From a checkpoint of a small transformer trained on Wikipedia: width 384, rotary positions.
Each number is 500 + 50 x the weight over its row's rms, rounded and kept within 0 to 999. Layers, rows and columns count from 0. Numbers have three digits each. The size before them is the row's rms in percent of the matrix's.

# layer 10 MLP up, 1536x384, rms 0.165, rows 725-775, columns 0-127
116:528502464497658510491472551496523455499527507520462573549525590509433494460528514505503515490426508517452485478490449446490509531577511565488539449459518536462488488439528514537513544474540541460489472354488490467520477556487596461540532460544492454584553452424501534464434415583554483419541466471389500500538557510526435534465507556384519523475533518571447552602400564491535496433386
104:538556485496402554478485516555518425475506459449481335555480423521465514575372579533451421542527492392491449495546462594496405538481475508613535512486504430524481481508486525530493479395544511534395465489511454468517481500470538562513483520465492563462548581451441531547457486507521482458503471496602428451502501526563538478497501506464508483530544385539502501539559510487489483573486
120:496403453424487489549499464498496493527598489463549407421485562553495512513448518432536609513525527450492464475528527482544553510524543389561483543568475471544495472442529461540566444522500452460421538503576404578494415403410412523495457466464570494547532442459507397532408560553428481512487487519468459557488457507449399405484490552451462484577505461457500498533507545489525472414445
101:476437436526486569483524522449502499492543568434510519543529521575508491528425490541512418572588526531515485539537467631554516474489594455499513473450428463532457428473514426478490417501544579426600498590495484497510493493550543567422614511455517440555430489448500452466546538518469507533460486482511486529481514458488533415544543555501518547459467487482469449535472458460478454406422
112:515522500547498497438440490481509485525489467534509491492509432555466485543499542495438379525397545514459567455440492503487510493414511480540479515426485457500420495474551505534537463497526482406460559497547459583513514521515518469574508332469477574514551494490613539591625479514480440546489451537502564505490550547449511601552503494396456535422512553424514528450494489438517460593537
109:535470367452469452490494508488476517446496460518484447420576467506454478472450499591537562562415483447518479505616517495524423511505487491449541380439549551463484480508465572527582540434505428521536606508519428501515529527549440539550550582573423507473511536542508465496472409498520605475391460597459515371470537592452554468477554514464458506505506527542497535505666547471589556575500
052:513508472540477532526517456470461541452431473403559444432420559463514487446552550443475511490494513422481596446450468458470582538501434493544497513491525525607478569567574528379448533608440459490453537498464528493612466465501437475486512486509554583553546534541500411486474470463457493494468519547515513477470495368498468535451543528553480577464562544516482510615453449503426507613504
136:431571453496482474478507537428490552491434496499437493473556503553537377545587489562504405611538410536494473415470426561507515503528552609451507414476474526412611435455511403474558540526374477494505495523522514492483534539527581424409440545583578466460539507417431460471478538530540570526551559520507516507526485459487469519473481587506492490496623583571495531464445492500553509555381
112:528496431548490571550406451502520609502470447501467471562508537520567502493517490550431390573476485528536460448551553556616437494478596485459480520504455556503491496470547528486498490504485487445412455454425515473507405519483543383532539516480482521505494449480546465526526430489485465503576496466482493416533493539464503440503450427463551477433479435540376466504581415444532476421424
085:477476541410385580479526632529474511534538561594515507478405511472494489469425471448441526443493468448583468551498450563490514475484509392578433561627524526510492501601459496460459482520558491473506421545562521540507521570411485543521495560455530414400458512537530519525491421548484493495486431525519485445460466481540604503612512372438479481404595621546558498597538513486477566548459
105:479470531421471491517557529533596583496401457517438497529515606559417516573420573496483530533488536531531533539468494492530446464432541480542486507529479558574454483456601577447526560460463520583528500549403423449533511510486499411431468463449525495466442369496494509559555425530502505591422513510455508561487440507526468441485481467461404372582437459486491455484529465560528506402611
100:515457502566485557495497480450528534516579526480545448615545499494497488502535493429487458601643530476438505530451520441451461534605602483549544481602479521492470419553464576508505445509457405535498524414429485495557526454453459493531530513575550477447518473541479536477475562505505520525507459463501532499532460514538492538398537571503596400444499531564535494449572540468505496407430
119:494524521533478457496435494451488525436469549389529525508628516510416492432536468534562524566553500401568489521525543517527510474434641537438587458482495466478483499473508535568482406557553510512575465585440583480509466467518422532444621493555552528496468442492561621578510441454492491639527482542466476486450554520544482441547452502553510407532420553561462483429497470375561510569484
122:545492449531474604424447497403431555497421530407405526488614478423552483513562560484540529579534577527466492480516530441599560591478488492530605515571538524472468431450457584506405498578542555540531462492425511501498471547456468432516505482526539404458438506433508402448543596456379506507423443434460461461472476426556489481466499489452484419528492482527506482568487503457560466462480
111:474474550520465550556566498430420463551451493551535523483466567469492504456525497456521500476483438518546552428561486481514363499558523483555536456513500467505554480475458525493513555530581547537478424414444540405442526525566479568449466446616537521509502505533500464516482443468516543561517556555453502506548527493474498470518570481511574493450478582516506518474495434445545537596513
086:568517576478549465398495497477498580541505526452497556393525515449416522496496559528543473555544481549549472562458494511532538507507445488404438449581497467480440495472474541489503534387519451501546465540447360476500519581504507462449409522479561503573526436458433511481529531474513466500477516520393514560534538549456569546641440439526475530518547523406488488454475539499604580526454
098:472481490450569495501481522569454572576473590548512549475431548500540549455568506501444382495485464491536392390544490484483481407581525391524561579508429493523588498402507500467511504483503581509544464576516504562558494603561471481535489543483581433434550507455489556475467575594475522562483478517522486504560515480449561477503522442561488429413460449482614517522539518508445547491551
109:528493502450465482454536537511523539493509456509594475503512499495476550455466529533484520517565495506502408450460568541490494475567488491495488573477478479433483598526593627529510500441517356553527508498491473471466531431436517541487479467509554495383517418548556482538495527516459470425507459450457544494461455537499514483427453491413500420523463482545477449544462494511478502464586
012:524519435502513493446584420355464506523545417476404517487575521594591456479446512522482556446504517559479562482565538461525563603491478492531491500514512513557494473575441459470534399484478477563522458453502537538501532334551428521465400486409564511433508513470515391517479398532385413498526521425520494545432503488545494511500483425467467524405534500513480452611466373537554462472536
110:528465458412440399504509542475493469392602506534531473485411542525496555430489532556519517578575454519501508506477524521534420458461586462473575498501503489473468467579516470473518607535522509489578462458507475562492513546482500464455502495492448463511472562478492575479477500474443519476518520630485542508501538483491486415536540515521485586476541553500498555624426529542378527519490
092:552479501428534498406564512551515376510622456477471539505520435536468483542487514576522386414432483502539535626619511541482504512478451492445464408488523472457452587431498504457515401501473523467551570534500552462440418476546464438526488468512606571477641482566505538507505519504460394457419482466486519567476514458518499464528398568556471502423505461546438497479502429382603532484548
101:575564486568443516530531495513472500539563514513534443415563492481524525515539543503459559551469554522492547519587462564585454462480417520522541513527438623542514462393587437469499487460388481448536467483590590466457530494533565509511506491438572494470498462566438502555505489501448445588462480478495390409396491441550511591557490509483510474600568519519513499523528539564561460517438
099:457492544573450512505506494494510472615493476489535517442516456464490523435520503605465364485476452547531477556416493474543480457536420462447577464504419471563455482485573503490605493438490506529488459523537514510542522498459539439458590482524545531527516532518578423530583541433541503530539485485432481464478430437498451501552519535466514544489534453501448489414554518494488505464500
086:519547410453474559495540490528479529525626513406475573437439516594555443479565462472473578571496490459552473546514562518393387577447492418547642520566544582547479474424541534561531582500471545528581496520471517529486436579567587585452472486516433550539587481495434419519506471503424543511479535491501490539491521441485456423518558541513500448548589364433451538452543497431461467518491
092:495445524522460452574592486572467470463509523470501499506567441516419488547540526588529588425490493484462455570517520495474585527512472445569473517550433506450515579500450490637471504524443574475523526483479426524494488499554472566599493536466518531475489555545502583505430483486525436516612491576421482419404458464448487577326494488532580447515541552405485368494462450466470488580540
043:533557448436575388497501455548473527494560455504509436484604468506519490496578453528560506533490528471474472504525502513446479470498513469582540535533508543561362477516568489433482476481429453535569521533541539576446533497532515476553507474419502535406505558551485509579426478467582422461483433401443488433565484480468559503375567472486476437598512523509456497510492423619533477527574
137:451500594444467526543456527455380561488483510506547535551499548508521479424458616429486497602458527475639454480578483556377505477503508539507476569537433531500525562504556527520488531572504482550541425441515582473449494518455569568551512567562474494519468497408416499589490479488602491544464509565395499435501466522522443398545490477551433438562467448416502379454565454487532517493539
092:563577499440478533507552545475472586473495512485488551430432619489538475493437454515561562503498571457414539534582450532486442535514439540480576520476562548494506397566604550555453522484525489543494529614555608435497494380405511559471508562478555510398514495554508449457435459515519538499532561494554488523577476469467468459409573469485522463525554568501453509500525493545606498439546
133:527522431501479445444490539508521438528535420514517522481441608593591501420505482399462449554490530424480533449486533515441478507529510471450555488610532406499557391526491556509429535413523418455484485457452421513486465506501530407475465533538534529591383490541470480517595474470520441484531519526442449452434480477483541504515509481493482471515498462519557482554512425514522471568497
098:499495615513503472485519535551525532534526470500431485538521512483403554559510536476395528470549577585515455539466583477501504503486471515491385503441572477585552535562533467599503534474562457506445506497527512486511492339471463452487474464501511396424424466521505499454500451525522499451442574442519472451435525554454547452474580431503479453537570464388493509540457510457586503457462
041:518496559421443473442481484548512524465459444450494452494459422465512473382428527443450521503405489475533451428504469457458438526506437489468506605501573518524515513548422486448456584498491463448508487525563594492574541491516624522535551558505494506468546572563440524457491569508531472374555494494586492507505543545504498589462511512605559532492531543556423462486489530589442526486549
126:587541553564592518479471509445357579510490481448465478453501473528452500468479559471478565548515485490522489528463381446524528472465508530431521479536408529500534500473410551524536524489466520518483391492486564644543525508438476443493595558495485465473438581501541450487463534432467436418486503519502438552500526521574428485509523524483502460451471563473524494510557463451544553474471
115:560444468442512545444544528504435500509464561423505525483553512438537503543497524505464412466562470478575489508553472481392542524556535492468408544452430591530403520506564409562508461539504486468522526433559522515472483525485529697523585493494373602514518549555497435470489507520500439503514519450494462564498458546589570444538485525449481519546477457597416426492400490580490515554477
115:507498588555419502452513483439540534553552442473533499519444568499556515505478464527457485525325550620549563474431427528388434499520537449480478525436458494448495431526488412596500589549587600411496537466550488545488597452480491493457432475604478497493500477551545422581535485581428415496541478479562472481554446474569490508575517555523498498544434495551501428517578517540488552453573
093:551410559484518549515499561469608446536600476440480490428483451438486532464559508608443500556504475549510451535566494433480536509492431572403531391467619402517519599424511544553573553511512525437450422649492439467540521570475426523559537498503516565441562502451485536556422431612498461496449492592430515463462621488525555467609527527520474564491519537523489492506475524419530447529482
087:520455456455587483493523584402518602530508473503530537494437465548498401528454566501476519533564476469507566472521579489484516393583463492456451497477441541484477494439479549637542514552546596559497521511542527539452497457449425478546550375452488476494493518539533426464532572564418519509481522521516537545522453491447483483394522535446586533476420557456472461527393429562485479377487
083:523489360553485527525465574495442559530498448392610477503562515408545461400529470391383440529503532428458501482586464501506518529501525526463518436519517432436560595507516489513507573471506491506467467523585467499481554557555478421431563497490503457415470491563537586428569497504525466570514463451537482449500475429508491448406508534468462494553544434511458439540581553465466427472587
088:443552485447589369454543519614562415523520535539556492485455596529524544574516424475493471545385495519475497482571574551525468598508455446474477502497520491507468434417466484538425536494534451465496471516534403522545568485544500504489474500528495463525458447455496481520477474540570410503542621471497516476557536504528433580451483489526480513586490530566478549549546466457432490578512
029:450616536457491475584503544478532565484612555408506463585446503516485510447448435492520516493461526516442539478578467511502544504507488443442493496451420533498520508399485527480543409525499487579485537441410419461464577502411508533583460496452488489509519495441491511352468572503419596448550470488441534513527516544503465487550431492559533468395541559548630391452471575487497487457522
086:473487422514584556469521468518527510486496543559563471583508469505441486489550442502551464416541460489454445444497584465519533476371561426456452459485465406609489476465441501502523484494515470465505505495477497419408572532432480575409604497465524470446439496503520490556524567488431494522451577475484494529461517489485455494509538551513470509524474419572568450481507492450446544447541
091:522560453474506517490510523447575432479537489390529614534633452358517490460458480386363538477464560528463443463548451430458468505594465510483539485491537606500546531478452437492459533444512539458491556511535500482454585484459488468588501430487477489559501416450573466497553456472465520507602514471560374506467449489613542517409486484499510593556490555531454367485484528545580592465447
068:509624466499467473598505527428561491512448549465609535545579468473439448534514396359515524452533459467503392486515502624509498455459412509483503413522532487472529551479525487553442438544539414495522611506542417474486518424512400397459542527394507519401395497569481476501566539404457470493538453577513445521610484522469523480602551457548552467492510462575470452503506446568520552483530
127:491508512484536549488482397538505553435535489530590456512473460575479521499471534534540486469586517427540509429590481469510494459388475499484490539590484543458479387515444570423582504530536498397476551512442517548462444614396486514538570434460436513595527399517447444587534456479506522546444514469456487530483459541649445557500611379380477449420452466492507458487562572520563458533525
098:451553470434479519459590438490407485418401535447372465477488459529418499564477555466546517514615518457514444569596534505416509532442545600457504443554423513544524513417558636467485577544557506498462489503448581495472515506517519559512498574534497473560463505535507416464436490431497494493522527530484491543494538509499462437465472443606454528522568522432516542593572466482574519517470
106:489476436415405469568526557514496529620547503467548415494491483511513588423537493519489432477450473483478422452433669467521503507653505513486533397453556550463518466557389599499517574530502463506535431429492560477482526526530445387552501554561494559500486468513481482555576462476573473467472386520444550535471576414503440490556519535402561487565513556568581516520472480496475529440456
106:548458563496538609524495535508500452506469428350488536456521465506600487518578484540496602510473544453501578500559415519435507488385466512457568452405564478491430501495571522485417362458384527518487531456426554537439525507380520652507466519516574471415492583443563455463459434447467513538550565516464498525510503486452474528461455497504520479487430504510525521454552550469475462508477
106:513500511495407480439413445493486411457564461576439461469553444628477505529516493521459401505477451525553571532567549448527416512659531630517416458470427439477464485485520393474555477466507602444481499572518461513585498519459523467487548518507465385411473504459571416496520493435532510457527486566540550464483512515527437512521506586500425514362408387441495520494515472493567530457562
107:516567528533437578459437516499587514517537542525475391502597406511554557431474528569465549522508573513505462509532500512494500403501485471496497471590497531432475571460519433583507563523498480452504429512522529501410517531536540368433560458431587443600540477424518505477480564366464591405444531488382465445504552600447485492432593511568485548451480449543518467536494549484492518460481
115:465486537467530543531551421520446575446511520449546478531473578472501504428531524493452528516586457498557564564510459513472445540507518529584545577488509487590507480434452500482459581531488465477602534520538551468528436455439466447472532491490568504504480371562556515558475438550599544441469381433502486495383473469508512490474546493487513482459531614540524553470468474538538548485436
066:517482502458531542590451447455496454456518477433444519443503437566546505539476437455534424464531509507529450578456485420516421571451421449552408452491532449443553469435588538466459540485414559520433616492611481514536527564501487474510479542487552472512510482465453472550407475505427474514611561512580430461433562521418532461574356567545477466511460474376540493492558453585465491575547
108:440513540514455543520438416497483556530490494409481440536505520555627535472448552444484575466503574507497424522459500553554505507576499406500461529468524539484446499520505531488427526455529541410438457506421581529506510531590494443549503405462406560473531554516418526528516470444576466550531459551475498546480533502593556558501505460443556481529484518493465487483448508618450511524508